config.toml
n_layer = 8
d_model = 448
n_head = 7
n_kv_head = 7
head_dim = 64
d_mlp = 1024
vocab_size = 16384
activation = "swiglu"
norm = "rmsnorm"
norm_place = "pre"
norm_eps = 1e-05
positions = "rope"
rope_base = 10000.0
rope_fraction = 1.0
qk_norm = false
attn_scale = 0.125
bias = "none"
tie_embeddings = false
parallel_block = false
init = "normal"
init_std_qkv = 0.0543
init_std_o = 0.0543
init_std_up = 0.0543
init_std_down = 0.0
optimizer = "muon_variant"
lr = 0.0158
lr_mult_qkv = 0.5
lr_mult_down = 3.0
beta1 = 0.9
lr_head = 0.00709
grad_clip = 1.0
warmup_steps = 200
schedule = "wsd"
decay_fraction = 0.751
decay_shape = "linear"
final_lr_fraction = 0.0
batch_tokens = 131072
seq_len = 512
doc_mask = true
z_loss = 1e-05
train_tokens = 793300000
steps = 6053
dataset = "wikipedia_en"
Each number is 200 + 20 x the weight over its row's rms, rounded and kept within 0 to 999. Layers, rows and columns count from 0. The size before them is the row's rms in percent of the matrix's.

# o: layer 3 attention output (transposed), 448x448, rms 0.109, rows 191, columns 392-447
# q: layer 3 attention query, 448x448, rms 0.0658, rows 192-251, columns 392-447
# k: layer 3 attention key, 448x448, rms 0.0675, rows 192-250, columns 392-447
o191,103,168,227,180,201,221,186,205,202,224,193,258,241,187,217,185,185,177,218,192,186,213,224,192,216,225,199,213,204,229,179,210,172,199,183,189,198,214,217,175,213,157,210,177,204,211,229,197,214,209,199,204,161,237,181,197,193
q192,069,202,210,232,238,195,240,212,225,203,157,207,225,222,183,214,179,240,186,208,232,230,208,198,186,201,182,196,183,201,194,207,229,201,203,179,184,170,201,198,182,208,157,195,212,208,239,180,164,171,170,197,172,199,196,188,202
k192,073,193,168,167,182,203,202,204,158,225,206,183,226,206,220,224,179,234,190,199,217,188,182,227,211,202,198,221,206,187,195,202,256,205,197,239,190,251,187,219,202,194,222,190,193,198,197,222,223,207,234,168,242,196,216,201,221
q193,069,209,200,227,196,204,199,191,173,225,171,192,184,236,190,185,177,208,188,219,204,172,218,187,220,189,187,225,218,212,229,174,185,252,194,185,201,181,195,166,199,202,188,147,206,213,226,212,212,170,233,180,174,182,218,190,200
k193,075,228,193,221,211,184,195,194,230,194,228,234,205,221,210,222,217,230,184,203,191,229,189,186,188,195,204,174,185,229,177,206,199,201,196,203,189,222,197,214,191,206,191,218,233,191,166,205,196,211,145,228,199,181,177,175,189
q194,077,201,222,179,219,190,215,213,185,174,172,197,223,169,190,233,197,202,232,212,195,210,172,165,201,181,202,208,211,226,210,216,213,193,200,208,227,218,235,219,162,208,186,213,179,206,171,252,188,199,188,200,200,187,222,188,223
k194,080,235,192,223,224,201,175,207,215,175,205,220,161,222,176,160,202,210,197,248,183,165,204,195,197,210,179,171,223,209,204,185,186,194,224,190,197,173,187,212,188,185,197,192,199,204,167,196,202,196,203,177,240,218,194,221,188
q195,072,198,152,184,219,193,207,194,220,212,236,170,204,231,194,206,247,192,173,203,214,170,208,210,203,227,191,231,208,196,200,210,210,175,206,176,194,200,253,203,192,194,182,194,229,194,196,185,163,215,206,194,179,222,217,206,204
k195,078,193,181,217,197,241,248,188,197,204,220,222,205,143,214,199,172,170,212,202,220,216,171,203,222,242,198,180,228,183,169,204,159,198,196,229,193,199,165,198,221,218,198,222,188,196,179,200,200,183,196,185,232,186,221,178,185
q196,068,186,181,168,161,188,173,194,171,187,234,189,203,219,228,177,207,203,231,180,181,185,197,158,213,208,219,213,206,208,176,225,187,221,169,196,184,203,192,206,233,178,212,188,197,172,223,158,201,213,171,188,218,202,213,212,189
k196,072,199,246,179,203,201,207,218,213,201,232,181,216,226,232,209,189,178,222,171,211,183,174,239,212,191,208,197,222,197,202,201,173,200,184,186,205,186,184,180,192,181,224,164,190,210,197,216,178,196,204,192,189,196,202,216,220
q197,066,201,207,241,187,212,207,185,227,165,185,187,222,218,173,186,212,212,188,172,197,217,219,200,222,225,183,169,189,210,177,223,206,189,229,199,208,190,210,136,199,186,201,197,195,158,182,230,177,217,168,242,176,201,222,196,179
k197,078,180,187,162,202,180,218,216,172,213,185,207,186,192,180,200,184,220,180,165,199,183,195,232,221,194,192,205,196,227,200,237,188,176,188,239,186,239,177,206,209,225,189,185,206,207,206,206,219,187,228,200,212,217,215,192,206
q198,074,215,168,208,222,230,186,219,198,202,201,209,204,192,202,205,191,216,181,254,194,207,204,215,198,210,194,183,190,187,165,204,200,200,177,165,187,159,191,177,212,211,178,166,239,229,213,192,202,235,189,210,197,186,187,174,212
k198,082,177,220,241,175,186,180,190,189,194,175,223,189,177,237,232,216,197,170,187,181,204,195,206,188,185,185,226,203,216,209,186,215,194,214,202,199,215,245,216,197,201,196,246,187,219,208,219,223,197,203,214,184,188,190,175,169
q199,071,208,172,169,216,205,158,188,210,198,201,219,235,193,187,223,177,188,212,210,168,206,224,196,189,223,238,206,189,192,202,207,202,209,158,191,209,188,214,187,173,210,195,204,220,201,235,165,190,199,214,196,198,193,163,207,231
k199,080,151,190,216,207,213,195,213,206,177,152,184,183,218,179,194,219,213,172,230,175,196,198,194,180,189,199,161,170,195,174,191,192,190,225,196,206,212,207,180,242,208,193,197,218,179,210,222,167,207,184,201,204,209,146,187,165
q200,072,184,204,215,227,235,186,197,166,201,237,227,207,176,184,170,238,232,204,223,182,224,198,234,199,237,245,205,230,223,214,200,218,214,215,213,199,201,181,203,239,176,180,206,205,200,201,225,179,203,225,177,209,230,235,187,208
k200,086,218,202,189,139,200,256,240,194,217,193,162,196,228,217,192,171,193,241,154,254,238,196,211,203,181,210,177,207,178,208,226,204,175,178,212,178,206,183,181,204,193,210,206,199,229,204,203,206,220,215,200,211,174,195,175,209
q201,073,209,218,241,235,236,216,220,164,204,193,217,200,187,194,217,215,181,215,207,236,192,194,232,177,218,211,177,151,216,191,200,193,200,194,197,209,160,227,177,205,183,187,208,224,179,186,213,193,213,180,216,201,234,210,210,194
k201,077,195,179,216,194,186,191,236,213,232,194,202,205,168,190,204,193,170,173,226,204,211,234,211,202,201,221,218,182,221,215,216,205,191,205,206,187,243,199,204,176,197,180,183,197,190,214,203,174,170,193,188,212,213,159,186,194
q202,074,242,167,191,200,184,199,186,230,230,208,167,174,218,194,201,208,200,193,207,199,209,227,211,204,231,203,242,197,176,182,166,197,195,172,217,188,200,189,191,199,190,196,178,212,217,175,198,229,186,241,190,211,210,182,176,211
k202,077,204,198,231,199,188,177,205,199,191,191,183,220,191,189,212,208,196,164,245,125,234,192,175,189,199,211,236,192,221,187,177,226,229,225,218,232,205,226,205,208,206,210,180,185,230,198,166,185,204,161,162,183,159,196,216,198
q203,079,188,206,180,154,180,182,185,201,201,206,195,197,204,226,239,198,154,205,171,205,227,180,225,165,197,168,162,187,166,171,193,141,206,203,225,207,205,169,182,217,177,205,210,180,177,177,166,215,197,178,200,225,188,216,185,184
k203,082,178,184,163,196,208,184,180,213,193,198,205,182,240,210,185,206,217,185,188,161,169,229,229,234,204,206,228,192,211,201,207,205,193,200,224,199,175,214,202,191,178,197,153,180,204,200,211,193,214,221,186,204,235,192,228,225
q204,077,139,220,189,199,221,201,174,190,208,205,218,204,195,198,220,218,207,189,221,149,181,155,187,215,222,202,204,229,230,237,179,210,188,234,244,224,205,215,225,200,185,200,185,184,202,211,222,196,210,222,180,190,210,197,190,207
k204,090,223,223,211,185,218,200,186,195,179,224,166,181,256,189,195,219,217,209,208,187,192,200,224,191,192,164,208,205,201,176,185,202,205,199,235,197,202,195,190,223,195,196,176,208,219,196,197,195,194,203,195,211,187,211,236,220
q205,076,184,190,200,206,273,203,185,180,182,169,205,198,223,222,202,213,195,240,219,220,193,226,191,200,204,174,180,176,219,223,197,175,200,209,186,200,192,225,232,218,209,209,191,197,224,191,202,191,183,206,189,203,230,199,201,211
k205,081,194,225,174,196,196,193,225,172,204,190,208,195,206,186,189,181,197,239,173,184,184,191,191,234,201,210,229,234,182,211,205,205,219,200,209,137,213,175,196,209,172,180,225,200,207,175,194,231,195,196,183,203,206,227,204,210
q206,078,208,210,206,234,205,223,190,173,222,245,178,196,223,179,196,193,244,209,232,170,166,181,214,208,207,204,229,207,182,164,202,202,217,217,161,168,187,164,183,199,208,202,165,238,176,195,238,212,239,216,216,174,193,198,181,181
k206,083,213,184,156,224,204,242,193,213,185,234,219,179,151,198,228,202,172,187,223,209,210,187,199,201,228,195,214,205,209,169,183,212,194,206,200,200,213,172,215,178,227,200,228,202,227,220,178,199,181,210,184,181,190,169,180,235
q207,075,194,176,215,218,173,157,217,187,193,209,205,212,203,208,231,218,233,198,221,198,227,187,199,172,178,201,212,211,186,177,161,192,198,173,194,211,207,215,197,192,199,192,213,237,195,195,225,226,199,231,197,183,211,173,220,183
k207,082,215,182,215,245,196,189,226,177,201,158,186,212,154,179,212,214,197,180,211,156,200,203,170,204,196,220,199,187,169,162,200,198,225,179,186,209,230,162,233,174,212,194,240,198,194,213,204,202,205,197,176,187,192,193,196,185
q208,089,213,217,231,211,210,221,185,215,227,181,214,182,199,191,179,159,189,200,207,201,177,204,222,242,226,161,264,229,205,218,229,162,183,171,202,202,190,221,201,193,207,223,177,214,211,183,209,198,229,223,164,207,207,213,205,229
k208,094,195,187,164,184,205,190,173,191,201,183,236,226,190,196,199,187,207,207,220,201,207,194,211,226,219,195,201,192,200,169,231,197,191,190,203,229,185,219,176,186,190,202,198,174,195,211,193,188,210,164,222,183,186,212,188,169
q209,090,218,175,204,221,200,187,192,194,198,193,186,204,170,202,227,174,192,231,187,171,217,166,208,187,196,185,222,211,190,201,216,166,181,185,189,213,170,231,198,199,192,195,205,233,201,222,217,209,196,191,186,235,191,186,154,204
k209,095,197,191,184,197,167,195,193,153,194,186,198,231,215,212,186,189,186,181,190,199,237,169,217,196,221,218,192,185,212,209,211,237,199,215,184,215,192,187,174,186,191,219,205,214,171,209,208,215,182,213,149,214,208,216,165,227
q210,080,180,188,199,193,185,209,219,184,194,203,182,188,203,208,219,202,217,191,199,229,195,229,161,217,208,223,176,214,197,152,199,181,183,182,222,225,187,187,204,198,213,198,213,197,217,166,201,230,181,193,241,210,220,203,242,218
k210,095,225,199,215,240,179,207,216,189,193,210,213,221,193,196,188,201,206,190,231,193,180,213,207,164,164,197,203,189,179,171,210,205,208,210,148,219,193,206,208,176,211,174,190,209,205,202,177,225,217,171,186,194,205,185,203,189
q211,084,198,187,186,187,173,204,177,193,222,210,213,206,184,197,232,174,192,203,227,165,241,198,187,181,192,200,206,188,201,199,213,182,166,180,223,208,215,199,221,199,167,206,165,194,203,225,212,216,196,218,177,227,218,199,177,214
k211,086,205,201,213,208,235,153,212,206,218,223,196,158,211,203,185,229,210,183,196,190,207,208,194,241,251,209,187,207,200,223,208,205,188,190,149,214,191,227,200,212,216,175,186,188,197,194,223,181,241,184,220,199,205,204,189,185
q212,087,192,194,199,189,192,232,226,190,231,242,213,180,201,189,180,213,220,208,200,178,209,185,208,214,214,173,235,192,213,206,188,176,185,192,222,246,198,191,230,215,212,225,208,189,180,190,253,221,178,201,202,213,172,189,180,228
k212,090,200,208,193,198,195,213,219,203,180,200,210,201,217,228,176,197,200,196,193,179,211,200,203,217,185,207,239,225,193,209,211,190,184,223,194,162,179,220,208,187,150,233,214,208,178,190,171,188,234,204,191,235,236,212,208,192
q213,085,202,225,164,165,167,189,207,185,177,200,193,222,226,224,221,216,191,179,195,222,221,188,182,217,225,190,164,192,214,185,197,205,212,187,227,140,176,225,168,185,217,258,197,217,169,200,179,192,226,203,168,190,197,210,224,216
k213,097,222,186,197,230,217,165,181,208,203,193,221,151,237,192,183,198,170,205,165,179,204,223,200,196,174,203,202,184,204,230,212,197,164,218,164,221,232,196,204,168,216,142,219,210,185,191,165,203,214,201,216,190,166,211,209,190
q214,084,196,168,202,204,198,207,213,228,179,179,191,188,175,176,207,195,226,208,188,172,185,176,245,187,190,192,187,166,208,191,197,155,202,231,183,201,205,189,201,194,214,199,198,157,224,160,180,226,221,201,219,179,162,223,184,223
k214,084,217,212,194,202,203,212,195,202,227,209,186,210,198,189,226,198,184,204,197,207,200,208,180,197,214,208,174,189,178,190,180,236,173,228,149,206,158,214,210,171,170,193,198,187,178,207,193,194,199,178,214,190,225,190,206,189
q215,082,198,168,200,204,213,188,219,208,212,172,185,199,196,232,200,189,208,198,189,191,219,204,194,190,187,192,191,207,212,200,195,210,206,202,209,202,247,186,203,217,238,204,203,193,228,229,150,228,201,229,182,189,185,198,220,228
k215,095,171,212,231,203,202,237,194,206,184,204,184,177,209,191,195,190,199,246,189,201,214,176,205,233,207,212,204,212,188,206,200,244,166,207,186,213,177,202,210,201,186,200,209,199,196,166,197,219,211,229,209,205,190,188,197,200
q216,087,202,179,196,219,185,229,202,194,216,193,228,229,205,189,191,186,207,225,212,198,200,189,167,185,191,226,231,166,185,183,159,191,199,205,171,226,205,199,180,197,198,161,213,187,220,203,208,222,246,174,202,182,253,183,222,157
k216,090,227,189,202,224,209,249,213,179,211,213,195,242,187,179,203,218,194,188,181,197,197,215,190,190,239,191,211,206,182,186,194,216,187,222,201,176,228,186,208,188,247,204,241,199,207,221,202,199,204,239,192,216,182,199,193,192
q217,092,205,166,177,198,191,246,231,187,158,176,201,200,219,201,202,227,192,188,199,208,200,210,218,199,198,199,233,181,199,168,194,180,212,210,203,183,236,170,243,205,180,193,216,205,189,190,249,202,216,195,165,244,192,235,184,197
k217,104,169,231,202,204,238,158,216,194,192,188,185,190,171,217,181,211,217,199,210,200,210,226,204,196,167,164,198,197,207,221,229,218,197,177,212,204,195,226,226,207,179,202,182,182,186,210,185,160,217,228,179,195,237,209,197,192
q218,086,221,199,224,235,178,202,196,226,190,180,142,189,189,192,187,199,183,177,184,229,205,196,205,208,200,206,173,231,188,230,206,204,199,222,170,203,182,191,191,204,217,184,190,156,189,195,207,226,228,200,227,185,185,193,238,190
k218,090,221,190,164,230,180,172,177,184,178,190,226,219,196,210,173,192,218,205,187,216,190,212,200,171,177,220,205,175,214,196,182,199,174,186,198,188,220,184,192,175,224,171,216,211,202,206,222,206,215,202,237,186,206,229,179,224
q219,090,210,133,185,204,166,219,199,193,175,173,209,200,200,193,195,208,209,176,241,229,205,228,193,194,188,200,157,181,201,171,199,181,217,166,226,179,207,203,227,194,211,214,221,206,197,210,171,262,187,223,195,238,182,221,193,215
k219,101,163,205,231,133,220,188,190,164,215,229,209,153,194,191,179,177,195,190,195,200,182,175,228,206,205,197,192,220,220,234,222,221,209,219,214,191,176,222,236,219,180,207,172,176,213,177,205,196,228,180,190,216,211,211,214,207
q220,088,225,199,182,191,208,212,203,184,204,218,197,189,176,212,208,215,186,188,216,201,184,176,178,235,215,220,210,208,207,193,190,219,206,195,252,197,206,183,203,215,186,202,218,218,228,208,184,184,158,179,210,178,192,184,203,198
k220,094,204,199,225,172,209,220,194,197,167,194,176,188,218,207,192,208,202,152,231,219,237,193,186,193,210,200,224,206,185,161,186,211,173,221,227,191,211,157,213,195,193,187,168,216,208,224,201,205,225,218,188,208,203,149,196,193
q221,093,189,192,206,198,212,232,232,217,192,209,143,207,187,210,175,211,229,201,214,206,194,207,189,216,199,191,197,210,190,189,197,198,218,198,196,217,176,178,218,187,220,219,187,204,197,214,215,165,237,186,211,222,182,193,183,223
k221,090,195,208,211,239,182,191,210,213,170,225,168,199,231,209,215,186,209,207,204,180,217,221,167,163,191,196,224,199,186,207,233,193,183,188,184,224,248,183,219,214,170,198,233,176,227,208,169,257,190,213,202,212,207,201,219,195
q222,085,199,197,215,186,188,196,178,186,205,193,198,198,214,219,200,179,208,188,196,189,226,227,187,180,177,192,191,203,202,184,186,195,217,196,207,182,230,205,176,208,192,174,217,196,206,183,209,206,175,202,180,173,219,184,203,223
k222,095,187,211,218,155,230,207,187,185,202,206,220,210,189,212,220,177,226,187,185,187,165,206,198,184,177,194,184,181,207,205,217,186,171,237,190,193,178,217,187,213,176,228,209,170,195,187,188,227,170,198,196,197,184,213,193,211
q223,090,203,179,212,189,164,217,209,184,193,204,155,216,247,188,200,182,178,194,187,156,222,210,227,230,222,184,200,193,202,215,200,205,188,184,205,208,219,213,193,234,209,212,246,191,199,205,213,229,192,184,224,236,218,191,193,183
k223,085,213,188,203,226,198,222,201,259,244,197,191,205,187,196,163,186,202,190,172,198,202,202,161,184,218,219,191,177,207,164,199,204,201,184,187,224,213,196,218,221,220,215,163,208,222,161,194,191,240,203,184,198,219,205,199,200
q224,086,218,186,166,209,199,214,185,173,221,160,226,179,229,186,207,175,200,216,170,187,207,232,173,202,203,196,184,219,219,188,191,162,197,181,209,196,230,176,205,194,243,213,219,206,196,191,171,202,210,205,151,194,181,203,211,196
k224,094,176,226,261,163,235,187,174,208,210,216,166,209,210,202,205,184,223,222,188,170,160,170,191,196,195,161,162,201,241,218,165,197,206,194,185,213,191,186,233,194,178,206,198,183,195,198,203,188,205,179,194,203,220,219,180,185
q225,088,207,246,210,204,192,174,204,192,197,210,193,179,166,202,229,179,193,194,183,196,176,184,206,195,188,207,209,190,176,222,190,186,169,205,247,187,209,168,171,193,209,243,170,201,190,175,211,161,184,188,153,201,180,201,185,188
k225,088,260,215,252,227,199,170,198,226,203,196,222,212,209,180,185,219,203,186,198,169,187,225,181,186,222,219,185,216,220,216,205,171,182,225,162,208,218,211,246,156,182,196,191,214,218,199,210,191,219,190,211,192,206,202,191,192
q226,082,187,207,171,211,196,195,167,213,149,251,214,199,200,231,215,235,187,245,209,191,217,185,205,217,195,209,185,199,207,229,228,178,191,199,204,203,177,220,196,192,156,212,212,234,211,207,197,229,142,200,244,173,206,228,192,181
k226,091,204,199,216,230,198,247,189,182,224,192,184,229,210,197,196,225,222,168,206,183,217,195,212,182,210,176,177,183,194,165,198,209,233,207,221,209,199,204,175,190,207,164,188,210,192,209,208,187,215,195,188,238,210,196,192,210
q227,094,193,191,212,189,218,157,186,220,188,208,165,195,162,189,196,190,198,179,205,248,225,181,201,201,189,221,190,196,200,221,167,203,217,197,196,209,209,225,205,204,175,222,180,180,213,199,204,145,199,226,218,195,208,163,210,233
k227,099,225,189,185,227,164,181,203,214,200,180,232,222,208,196,186,194,184,231,212,157,200,185,199,199,197,214,212,240,195,219,207,214,216,193,187,173,208,202,189,189,191,206,214,225,252,226,195,262,201,193,210,189,207,198,200,198
q228,087,231,203,197,195,221,197,221,183,209,193,195,210,187,197,190,188,195,201,189,235,204,211,189,228,176,194,182,218,175,209,215,209,203,183,163,207,204,171,234,189,181,214,163,233,202,200,201,192,197,206,213,178,184,187,187,189
k228,084,211,181,189,210,220,183,207,201,227,214,226,192,167,217,180,210,201,218,215,222,168,188,228,178,164,182,204,181,194,216,262,160,230,175,229,200,175,203,183,206,200,185,185,227,219,205,175,222,192,172,161,203,212,180,197,213
q229,086,203,206,214,198,191,212,208,188,236,218,224,196,181,228,182,187,178,192,169,190,172,218,209,191,200,184,212,190,212,192,177,173,205,194,179,226,202,184,185,181,187,200,206,192,202,176,227,228,203,198,187,166,188,205,212,207
k229,094,188,193,208,210,208,228,180,197,250,210,205,220,214,176,184,231,185,193,209,219,220,220,184,218,180,210,198,201,206,239,219,189,201,211,203,231,175,205,217,209,183,203,222,194,188,173,193,178,202,200,222,154,220,214,215,204
q230,093,228,201,220,191,206,189,219,218,202,213,217,206,204,180,158,203,174,224,193,166,207,189,186,170,181,196,233,214,215,193,229,178,201,212,189,228,230,183,214,181,222,204,190,189,186,215,202,213,169,190,209,231,183,210,199,204
k230,099,191,205,246,180,196,199,193,227,164,162,172,193,198,190,248,228,176,166,221,217,233,185,201,229,235,205,195,198,197,219,169,213,235,166,229,168,196,199,230,205,168,210,176,194,165,198,165,186,221,237,198,211,179,188,219,193
q231,091,183,194,256,208,199,205,196,162,189,173,192,181,229,216,202,213,202,181,204,220,186,199,176,208,193,170,205,224,216,228,247,192,165,224,219,208,201,210,202,174,236,178,205,181,190,212,209,221,205,207,207,196,217,213,171,212
k231,087,205,224,202,212,201,195,186,227,191,191,195,167,214,201,215,192,191,187,205,219,194,200,184,205,181,216,177,157,199,223,175,203,207,213,203,219,201,239,171,175,197,198,186,236,176,221,191,197,189,193,238,184,180,186,229,207
q232,088,214,208,228,182,242,176,197,242,198,173,189,206,208,198,172,196,209,211,192,193,197,152,213,185,199,193,184,183,231,205,192,232,213,198,207,217,149,201,176,181,176,214,154,176,202,205,179,177,199,163,227,201,193,205,205,228
k232,098,229,186,157,223,190,229,165,174,185,204,191,203,205,178,218,177,178,169,202,198,177,227,222,194,208,209,207,192,212,187,198,186,191,189,176,218,185,184,191,191,205,204,201,214,196,156,214,192,154,189,232,215,214,186,163,250
q233,091,178,178,214,210,178,230,214,223,182,212,190,194,208,216,164,213,226,160,216,209,188,174,194,147,209,170,206,185,190,203,176,174,163,212,190,183,211,186,215,209,198,194,206,186,209,206,190,197,243,194,180,229,181,204,170,219
k233,089,189,216,185,221,208,195,176,163,212,187,207,169,160,211,198,194,163,198,213,210,185,205,211,193,203,230,206,198,193,222,216,224,198,218,191,206,172,219,175,222,221,177,173,218,192,212,182,203,233,223,218,171,201,198,207,171
q234,086,192,196,166,196,211,188,200,160,191,169,226,173,223,229,203,158,201,139,210,224,159,173,201,192,197,209,176,199,258,221,203,204,219,213,192,209,204,220,203,192,199,208,207,221,198,217,219,200,215,199,193,218,182,228,214,188
k234,095,180,231,188,213,224,151,218,200,169,211,182,212,189,152,201,201,186,209,209,194,189,197,178,158,186,211,177,200,162,155,221,149,179,210,164,233,189,168,196,215,219,182,244,217,220,175,210,188,194,167,206,187,160,200,207,183
q235,096,177,187,177,223,190,198,193,209,222,191,236,191,196,175,182,239,184,211,196,194,176,217,189,199,219,195,225,214,235,152,201,230,208,203,178,159,197,209,199,189,240,153,236,206,180,189,181,209,187,160,193,187,217,211,175,177
k235,096,203,206,168,211,186,198,189,217,199,208,217,187,198,208,193,229,203,189,214,186,214,182,214,177,186,195,180,207,196,165,212,156,197,174,206,217,217,156,158,191,198,190,199,194,187,176,213,170,193,212,220,181,205,191,214,233
q236,087,186,231,167,232,174,226,211,213,233,213,223,167,240,204,176,203,213,239,190,194,213,181,207,207,193,168,223,190,197,194,199,234,200,221,181,182,219,226,174,197,194,206,202,217,207,181,208,215,206,239,180,176,197,162,195,210
k236,092,182,209,215,190,175,208,196,213,190,189,219,202,174,189,203,193,195,212,181,189,215,170,197,200,207,188,173,209,202,202,201,200,240,148,184,186,191,217,218,204,209,226,176,205,183,259,168,227,155,192,184,200,200,225,181,198
q237,088,220,196,183,227,153,225,213,202,206,206,180,184,161,204,200,200,201,176,166,178,176,199,202,187,191,178,195,199,195,167,196,186,239,185,205,181,174,164,197,160,217,217,216,153,190,200,212,215,187,185,221,210,178,254,249,213
k237,092,213,207,199,203,220,194,207,247,216,202,199,189,195,187,204,196,197,217,199,177,218,238,217,166,216,207,186,199,187,210,194,209,191,192,158,210,223,197,242,200,195,187,186,219,217,221,169,209,187,178,230,190,205,193,185,238
q238,089,175,187,186,174,233,223,186,205,229,174,200,213,224,178,211,206,228,208,199,194,194,176,218,217,180,182,186,211,218,199,190,226,179,206,208,181,196,216,209,187,162,208,189,206,211,194,194,214,210,193,208,215,204,190,230,201
k238,094,226,214,160,229,186,164,212,233,194,190,196,201,181,212,173,214,181,206,211,205,200,192,195,203,221,220,209,180,189,205,222,201,178,229,203,201,188,198,206,171,190,177,202,225,210,246,215,223,194,192,199,176,155,217,189,185
q239,085,259,195,209,195,204,148,187,187,209,200,201,203,164,196,220,218,224,184,183,179,224,223,168,178,219,199,200,225,225,191,224,202,234,175,221,160,164,218,169,184,237,169,180,233,204,191,217,228,148,191,178,195,229,231,212,234
k239,095,197,159,210,211,223,186,198,168,209,184,186,196,212,173,201,235,188,180,204,192,215,169,211,189,192,228,182,192,182,180,198,196,201,176,190,238,184,209,217,199,210,211,164,202,194,168,192,185,182,172,173,220,150,215,200,156
q240,094,193,191,150,193,221,210,211,193,246,188,227,211,209,204,146,175,192,188,170,219,199,223,214,178,202,196,197,209,183,200,219,189,230,173,186,190,235,191,211,221,227,193,198,170,211,200,155,238,199,180,172,186,173,219,213,163
k240,094,206,176,201,182,198,202,214,185,179,195,210,214,202,228,234,209,209,214,205,214,162,202,176,220,204,157,198,191,217,223,176,169,238,211,202,173,192,232,179,201,194,212,205,251,173,212,207,165,216,224,201,218,222,187,219,187
q241,093,195,228,180,193,212,213,226,226,185,220,206,180,145,175,220,190,182,198,192,190,197,202,214,206,218,196,188,174,190,209,160,208,224,229,233,155,195,178,206,184,156,214,211,195,199,199,196,194,207,180,233,183,209,191,188,210
k241,090,197,174,207,195,217,215,195,163,215,217,218,184,227,170,173,222,216,217,191,233,164,193,205,223,202,195,227,204,205,207,234,221,207,180,180,179,205,195,211,199,262,196,214,211,173,207,196,245,184,229,184,223,183,189,232,239
q242,089,217,193,227,186,188,165,180,206,203,177,204,208,207,224,234,213,205,231,195,181,183,199,204,213,231,191,220,157,199,216,219,221,255,183,191,189,210,179,161,179,212,213,210,204,221,198,194,196,175,224,204,203,179,175,194,208
k242,088,222,179,179,211,180,184,185,194,207,200,182,214,196,219,217,199,210,206,221,176,254,179,177,182,171,200,232,245,238,196,199,155,203,201,217,196,207,186,201,201,209,190,204,183,205,197,198,182,176,204,196,186,180,212,177,156
q243,093,196,222,204,222,205,205,206,169,172,193,182,210,221,199,158,185,193,160,189,190,189,225,203,205,173,210,182,194,231,183,194,198,190,195,175,207,184,143,218,217,194,209,205,195,234,201,184,213,248,174,206,229,200,204,204,222
k243,094,202,199,214,197,190,182,172,234,187,191,182,193,208,232,225,218,219,202,234,206,203,217,200,220,186,191,215,200,178,247,213,189,178,194,229,228,197,195,237,194,178,216,168,186,206,192,225,196,173,208,205,185,228,215,199,189
q244,092,211,202,244,221,206,184,182,209,207,181,214,217,196,185,160,193,189,211,168,209,198,216,204,185,230,186,251,201,236,200,181,223,230,195,204,203,198,184,223,203,187,191,192,201,211,173,187,198,229,181,236,206,232,212,201,204
k244,093,220,183,201,202,223,185,199,175,170,170,169,182,236,232,230,215,199,188,216,217,214,183,219,196,219,209,178,201,194,153,180,195,184,225,217,224,213,191,164,182,192,208,235,205,165,202,207,219,198,161,199,166,147,203,193,212
q245,091,178,208,190,193,212,214,209,210,159,225,220,211,157,205,211,192,215,167,199,198,216,203,138,196,237,198,216,169,191,196,215,183,219,182,207,201,197,192,221,209,232,238,210,212,172,238,159,223,219,209,204,221,186,208,222,202
k245,092,226,159,193,185,197,184,185,173,217,229,210,221,216,166,210,220,176,203,224,210,178,200,224,232,198,207,230,209,212,232,168,179,197,214,206,213,224,193,199,193,201,184,171,188,197,208,215,166,171,211,165,229,215,196,236,228
q246,088,200,218,206,234,213,167,174,183,187,189,191,167,189,208,191,165,200,165,205,210,225,194,227,203,208,199,175,153,198,221,203,189,212,193,173,203,226,227,198,188,194,207,230,180,187,192,161,212,188,174,215,164,188,203,188,207
k246,088,200,175,219,224,232,215,274,214,221,186,228,194,188,200,188,177,166,238,192,212,183,187,203,195,200,225,217,234,206,181,201,191,191,201,199,163,198,160,168,209,199,213,196,212,200,192,163,224,223,188,212,182,219,189,195,197
q247,087,208,193,229,205,185,202,196,221,186,194,190,202,222,182,192,259,224,173,185,199,187,167,190,267,212,185,204,177,214,213,172,210,139,192,166,195,210,185,193,203,189,240,197,201,201,223,207,221,205,222,205,204,188,193,181,176
k247,091,190,215,182,178,189,170,158,209,214,192,231,225,222,198,253,194,215,203,205,209,186,214,176,209,180,197,215,212,202,178,230,214,214,207,185,205,206,212,215,205,200,188,221,212,217,209,182,245,205,224,195,189,195,211,197,187
q248,084,213,171,182,210,179,209,173,169,178,174,227,191,224,212,198,202,196,199,201,181,207,188,213,207,197,202,208,187,193,218,191,229,197,185,177,210,228,194,208,192,184,198,200,197,226,230,204,198,181,187,177,200,242,220,197,188
k248,088,201,210,216,175,212,151,198,165,194,168,181,208,212,195,195,208,234,199,213,206,176,229,185,192,188,206,194,188,192,225,201,203,173,202,228,191,237,224,173,192,206,223,215,205,219,221,207,193,205,199,180,190,176,184,180,249
q249,092,243,196,216,203,173,182,179,211,186,208,143,205,214,194,213,191,228,208,228,180,195,192,179,205,189,181,229,234,216,217,202,231,185,201,196,213,174,182,230,212,157,232,150,227,192,214,212,193,194,180,228,237,222,194,206,214
k249,089,182,193,187,194,235,202,226,204,240,186,183,211,210,209,173,245,177,204,209,166,203,203,186,174,155,222,197,189,184,210,167,210,203,217,200,204,169,216,189,202,211,189,249,201,172,212,224,216,229,171,214,196,210,202,164,247
q250,092,156,197,187,201,202,195,217,209,177,202,205,212,185,202,199,237,175,216,185,184,203,207,170,205,221,185,191,197,192,209,197,227,184,162,193,158,195,203,202,205,179,205,189,215,228,181,218,183,200,242,169,198,210,230,224,205
k250,098,234,177,188,188,229,170,190,192,184,209,185,176,233,180,240,204,198,200,215,193,196,174,205,191,185,206,176,160,207,211,190,199,195,205,184,166,202,222,220,213,202,181,199,211,172,204,176,226,211,218,195,195,171,222,187,220
q251,090,208,195,178,183,225,213,181,191,190,215,188,202,170,211,194,188,178,196,158,196,155,204,205,177,198,194,156,200,228,230,194,208,228,197,223,189,158,212,193,236,180,243,237,216,205,223,193,203,212,192,197,203,207,175,192,186